{"init_std_o": 0.0, "learning_rate": 0.00214, "train_tokens": 423600000}
Each number is 128 + 24 x the weight over its row's rms, rounded and kept within 0 to 255. Layers, rows and columns count from 0. Numbers have three digits each. The size before them is the row's rms in percent of the matrix's.

# q: layer 9 attention query, 256x256, rms 0.073, rows 0-31, columns 64-127
# k: layer 9 attention key, 256x256, rms 0.0612, rows 0-31, columns 64-127
# v: layer 9 attention value, 256x256, rms 0.0615, rows 0-14, columns 64-127
# o: layer 9 attention output (transposed), 256x256, rms 0.0807, rows 0-13, columns 64-127
q0 106:117131150116124106140162117115133115126136158133147155124150131073116167152151130129103099155044156120164128162109111141097127134102128154084128097099106129134077101142123119125116109126153100
k0 083:168190191116134126147137119142084081111108110117138119168116158112128113132164129140096113160100123106180147149109117152139139123125114146085152106144104112140128109120139124174129091166136084
q1 094:171132167104130135140126166142138164108123138110120150149120108112156137117125109106129093141113149092116099136156102147129162160134115155110072137150122111155147103126148138092118123158117089
k1 075:132181177117118169149087124137164111082126161132146101102135147120148119168138111131102126176112109153110104104120099145139136114121113144134107125154130138108095114137154132073136131146144110
q2 099:132139135137136095101107157126159144109127143130100100102124114122152090118150143158115135110103132133146154151127185123136121147125150158084124159088126128167133080117146127109113135146117147
k2 079:146130122124119116146125112127137143102121150119092120122133120166140066137144124176090127156098113168154139161114103141146113116151114156102095113103164113158166103083119105122104103122073136
q3 097:115133150126142121128159134101111108130130141120083101140128169071116149153123100127099110107122103164146120163122119148163080081155090133080138129157095097147133127141136138136108114161147094
k3 080:118122155130137078140159080107040143116094156105140108125203110121160135140124105114129150102102122135148108151114133111112136114182096157143108115154083116148129121182137162087101121138119127
q4 099:126101136128144074085153169156137116105131131138138114112144154116166117107127171137117167110165114114123129104101167142112157168139135126116120159130108153121104128098152095128110107158094133
k4 084:131102146105103147114099117129157106144128102132128138111095115104167133163117114160159100142125116091122121111115122115099158161150124101174105127161124125124112122075077118115066167113169144
q5 099:147109182127118086166112136156168153133134154143159121098122150118167141084140105116152154162132119108099106152123135151136124159116129119125134163165069140162095133143124122121082123136122123
k5 079:093182116124146112164125115143168131110109150138137158152143111122168109092129115136134142142115155127127118127076133162098120178136103136102091132084123142139161148121125097050098127131160136
q6 100:136152141086111148141135091140132160164123119150082148107097124120155139147136151082105139169130097171095109095131121107162115173134097181141105150146151142150125096125134140084160142145151137
k6 080:108166135129112135148107134117150133110107085111082149120116107113140109133142111104088124167111077143113091096081151107131113100136156138112099165138137112126111097104129134102131106114096135
q7 093:163131110142118068144170165134114116087172154142138159107179138115115134169138142137144152131095142141166110118100146107142109097114098160098155144131100133097141124137138121141127153153144141
k7 089:113140130149095167146092077126086138121163106122139119125135111132166144171130138132113123162111118110154112148119146111171103150135109119174134154174146178105143088129107171117104098100112103
q8 101:144135144092128145177144108144136120172161104108151110111122113130097161112095129091130141152151131160132125088076102142136149113122108125164101129148130118137090094103145133134143097178164130
k8 085:117173137071075141103119086144121112137164130157099125164134112174136116107149110077115116147150102157159126099115124080077176110147102136129152155135117156103098132131124133126150113128174129
q9 101:151114175109104154154146117111153142147138153135152106105129118179133179110109150062146110141162133135123106087072122137125159152134115105133101159146122137109108140099127158169130115145135087
k9 076:174125150101112135101120116131104113144128111112149132123166111131129110127148128143156148050156156123128133124118152131118121121133129068170170131132142168098106153097129119142171111110141093
q10 098:106095154104130138135125098093090186129117149117119131182138140109182142155121132147148115152079128144110119131162124133136108113133166113125133137095151112123158121133108114121118099135112149
k10 084:096140177107135141108116109138153127101105164108083117164147129116138146148129098169089123131113164148126138120112118146111127130103142114124108140103094134146158129140146115096112149116172163
q11 106:144087107104110174132140118139135131150181132142153146147125180154126116087101127148153136148100167144130152138148112091125058166088131119127116182158104094120122138144143105134122173120098085
k11 078:141086090125161152108106115132131137106134116099127129115090137146115156108151144134138103155137132144132023143104118090138108108126144119101114143117098150156116114149111144133134094142149120
q12 107:136143147156129131127093149115158139115116141102110133128110163099077127117127128116123154093064106078131151142083089157101144129123106145132164129123125118154140133133165149116107100112147063
k12 080:146100153106187146165101106132112098127141144153104126149100157116112143128127152147105123139101142127128161119113118138157153153104115146149101145156104092124098071154155147130150075142145106
q13 098:154125156148133140142127129172137123155113103114103095077174116104154068121160106129118146107167124106092136108117133131140125109109092111134131125122139156115139087138187133102137114131116102
k13 076:130125107142093139166110134129120161102124151138124152157130106101145116141178127141119135126136129100114127116157147153095168131138092106143151172158133129110087118135120138082098122160138163
q14 098:155126131092135133133104108136160122125132156169126132098126106113118088114116131138115095108125156100160152129112120147094111153109087106142106143175149115137104170117113144141135097083130132
k14 071:100146138121150093123128129156084128132130121110149133123126131111138102105129110138142107123171096153162089155114094105175140124141108130129144146172108141146075162112122143182132080158112133
q15 104:113182094109147103119126086103102137126134119106089181156136052142099129196121147149135092129085121146116126100164175132103102112124150150150126129094165122114118092165130110124111147127108154
k15 074:099152107156127103140150113124102134106125097125087135150104088096110150140131139100134109148131082133119080144118166137113121103082146190094094149115149090107117084149122164116104114131093136
q16 098:123171096136114152118139090120102157145145124111098109137113143153134162146120122191125153108095147114123136133188146124104090152121115101145119122141102143101102092140117114092141101134132159
k16 081:145134100165142110137135112150119136140138112174132131125113150101088145111091163116128162195107179111147091107147141096135134139071122145097128156136100116113144124147142105137148123148100131
q17 104:131131088111100126149121072129102149140131148146084146135106106175120130150125143156143131142120116139153127174165174125164106101149124099122156130102149129093128175131102111120173140075138183
k17 085:119142133173127130136178126140155163124134129104092138112103119149071153126135180136148122132117099122115124143107165114160072108117161122109159154135134143139146150122145122168123157135042113
q18 099:109124141183126115133117199135134121127179132122109112118177093073131087117133136117092150131139130081132120130101115108102163164146119135106127128129097114166132097136163191105150123146138123
k18 082:125157142077128151128141119120093113126124154124098094155150110111078086124153122140123095156117153127105118139152129121122164147125095127103127135129136134188137148100120157141105100113137148
q19 127:155087130119138120127145119128139125109114089070146152156116130150174141132172127105145114140139106119170055114087130149155089118134127101123113162152127127117122175133116115137111093159094104
k19 072:145127149141117132110113133119163124120126145135164129109153154124098129158128135112156150134174132120119087111072135134120197112136127100124150099108129139094125148098132102115124087140137169
q20 093:158093151128146098122132107115113166115107124116165124137147164104154134102156104120146121138162113150137077117104153154143136162133182167107095125147134100131117121101101115104122098167110152
k20 072:137115155117093099141115168115120117145126179181173072138161158100155179133124101147114143179167150148102136123141143129093135141126134091124119125101127121136136130081135096126109171081126152
q21 106:157104136118121133094122108140127134110099085086117147114105154126128106094149164133162136119134091092158077155110112136127117094139115125099107138122125097147175160160142120099091102170122146
k21 062:127100157144161126138117140125127141134110145100135079090132149127102140123129112179119089135119148142111135120125116132115180141133134125108090138099121128121131137108135146115127130127148141
q22 089:105136044169107138115079087120103145106095158139115181166105128113115094151160119124119086105111119084107180112136177144079149151165123143149138125108133128144114095177151123131114129092129106
k22 069:175138100094115151115133101130089160128142140087117131139051154124120107089122154117121122076115079088136116133168120124128111135126123151100126108138099138142133097155123126135116145172131091
q23 096:118119088135109101127129110098107123116129135144129160158148154153157104114112144139186076133153129166127133136162138125182090131126142102138160160133121133118128145178124111151094150110112161
k23 077:172128112147147113130160151091132119127117154108101117113142137191128116083135118127167115135146124147078116146139125162153107151150156138126151133128128097133171102147186109097152164142111130
q24 110:134133156113111167100116140153116131127150142142170111117110136143141108103143131104118119098206104109093122107064109085122166181157113121176111113159146152091111140112120149162136134134133115
k24 080:127149131111067159111149121121120148115139102168125114120145136132167116140137135135139136096164151091104148104154128105120145159134082113181113114151102141113111184121116117143170172087124128
q25 101:155088122094116149141170105081134095162150124104151096138161125113139181106109127153128162141141154167146111136146139107146100113132113126130117106152097096129141098107117117117117126172137131
k25 087:130087145124076128123120117080134091114156163169109095141184165134147141142117148125104133160119152116124127146141117168116121107143118142141188143127123129125141135149126115112115134092075146
q26 099:148139117143139187120095113130147113150097143126149127097089131160080117154141142089155117132126157150146146100076135143131177091123110121148125128114145155127133146155138121125141106147135162
k26 078:145109158108129169141154139156116123177178144203153092105103102162132102123116136096125148152146143135092213119162111119093175157132129097152114147135110146140115100119129132122137137128141117
q27 097:142110114174111159113106088103173114097117173159071152163097129141091130146175097158132126107097132114136124127110144128109109099142102088111164135090142130168114134177132112095123111092176118
k27 083:088132108137159144156133095147130138106128127107108114108120133124061128106111140118110132121122114103100113114112154074155123141115140156115139103099143101131135117128093131129113109159129135
q28 103:131146104145150122149139118173123075148142104114178130079150105139122128110113139114129112114156146168117147130137100102134102134129108152171082122206097126102144113105127170121153134122111131
k28 076:120116128115066105124149156099138109139123139167155115123155096145145137099141138081106150094168067120132120133117167130131126152167130147138136151143107145105144082105107109148180106086137136
q29 100:126129130121122114142208126114123153177111100129067154103163103146101128151118148142137123116118163143121116135167126119162098090089152187120125095133155152133148098156111095134142133167124155
k29 077:121112137208153123087189180113125128117117097103140118124144130160104147107184110156111108119139088136121091110131132144111122102121134129099137154122167125130145113156138132114117121147090120
q30 105:135126127073119121139105137145085156092122145123100123158105143118124134128130150112135113085095092150157127139072142114123153152155142136130115168132154130100096095121141122140111104101132148
k30 078:177130116134134134106135112129132151071128123104130152139104139169092098131161129121103101071103131110121150138059110100191148152129133184168134152113149145120092091111156084186093092151115102
q31 096:108143076156133140107096149123121125115124135164110165155106155140137146108127160135128138139130111183150159125109150106131119122152122137114165124103095148154148080170083107138157134105152136
k31 076:135137086137159139137178113125108163128129130123123175154097098131108129103105131124149156124129139187136143133090126132146138117108134147133155138129159135161164122139127101142160152162151136
v0 112:095100098135127132169133121079126188145112132133092129071184108133119124154128095130102105133125156094096120141168146132119105132139152114093149116119100110141120117129101169130072166123132184
o0 115:161163137123118143072102180122137094132109109165154136136100128106123105110132165122158129090165113134126137117054085110141164157133115162164093134155140169126089139136163121135181100106096066
v1 112:110124166131093092147103126153109129148138140167149083083126097112104099093169129117147115148134115104116114131151120132136120155146145136160139118124153098105157102147131122148168147116143148
o1 116:096103103134148155144152154103142109119113109102141144159137150147163137150119115162134153106093138113121148163109100130135126140144123174080146115143102163142088143082141164141106112090142084
v2 108:144091161121114171154161113111132118110118126121091134137089116140108115156128154169170105105089147122086121136133151155123118100137135109151127126127135130122180142107138162135104109133144108
o2 107:119112103124136125117103120145139137147115185157171137131107115157164127084126109094124128109143148093143147126164135134100153152103157123130127138154068153137088089142132104135129129127131152
v3 111:183131093120094088204121126150090119150129130145159097132060157148172117120141131102101149150137115139138125121148141147144135175109082127120161150132115139114158124146142150095154149122115113
o3 112:104141093120133158058146133140098126137159124096118154126163117160072142129132129120141101106120111143136127186138120130139099103140152163140115127110132104165105096108131155147122123131150110
v4 105:111090104174127131165127157103113109177091099126133127107155135118135124147082141157124136130110129110137118134168175130135138170099146152134094136158138130149111120153093215112141156124165140
o4 108:134158154097119168104116134152155119129171123140144147153118107116131134141127121102136077106079138122089077115084147095137125135112130146162165172157119127112074117110149078149139076144121075
v5 105:137112161125115162174111120121120113167140135142134152077150140148167146143122116140122154127155091149128125092131139125162129137161137093138132129128158146088147131163097134111098143088153151
o5 108:112128110170150118095105123137129128130132129095131115168138118104124148129101136136119119134084116078134154146147148132103165132121127131105155130077084114119116137087179102146122156097106118
v6 109:181132103102104132109105121133128123112136127127163138188107139135153119103135113092134142130164135152131138085114075114121142106119118180132134119125155135107171121089136096129165129115100140
o6 110:087115150147174111111137115131108146122097137077118110127125128131143125145138160138130146148118094112176129144165132164096120129111125086091113131051117107141144145153125145123128121145170142
v7 107:166158122157182131164103176162111092137145132109122142108112125165143132106171112107121155129167105147101137115098124096153137115149157115191122112126133158089121158135096117165166117129142109
o7 107:100111121132104099099145111117108149151124116116117126132174153112115147155088123170135096180069159152128132132164155133146073106130129136093146122111105096145153118138149088110088152139102155
v8 110:119154101148115147135126144112159157145141116155129182106161127151079107151131158072074111140112110144082142151121117131125117110089116184083133113143149121150131137169121178173101128135123075
o8 116:141147151118121101170201156102085088134121131143092129128157108127144148160131117156157133140143121146123133138133089157165094141136116101141132146136125105117130131115119104088141130140143139
v9 102:123100137099141127159091183158098134121119115110142157096189105083102112164173095128154103106110179142151136132113099094139079162127130121118102149096092100138089116117115119140126121169144117
o9 105:135127138163097104125115149118157124119111151136131136151135151150145133092117108164113159128153103094075183130103138136116177150115114167099155104145178193126128154089118122105116154098100123
v10 103:138137110086135122175123158109146142140122128117167154147166095110156112135136132151120115149141144182132140113164131104100147119141138115097132125116083127149118099148083147124138106121116168
o10 104:104149164126129139117134109175112127147120122145142098099104088136117124139140131107153124119132139100101150134144125110121145140101142121174111134142174120093140178094126130136095145126094098
v11 109:148176102074147122085091144141124122110117106135114165108120131111115131162153120144107094113144164144158134094083077128146107108117142121148154093146121106115127141123113090123110129152150151
o11 110:115090122149130114143153096134115127131136144123131110148158133139122161118114137148143108119084068160120155167134120105120086139157098147102098120141115170087161147133133131140126134126127152
v12 114:156109092115170118147166151137099072143128108142124139108105146132111139111172174117159096125157071127127139097119115116114153088140139145176116067119154109136104203125158100130145130133109156
o12 116:115170161120091135117126089127131139125121132124111137132150138119145146160105089132112112119072172106123126161181105103165094159125129115096084131136105127083142084130129149107111151131161147
v13 104:131106116141122178104138115139140138133171139117191123131110122150131149097130129075148079080128129170088119080139103125099157103141144130146114125109172103091113123117142150150136116147186103
o13 101:133078141099138109142133120102140164112101122130067144151126129094126156169106138163149138160081129140172046129144131167147083132120125119086150120119108128180139117120133091110109129148124168
v14 105:071141126151159131164089141108111176142096150099119144114127099128130123120107121158121170155110154103122144138136173107168142150083143151177165085096099128172098115142115142145094131131136151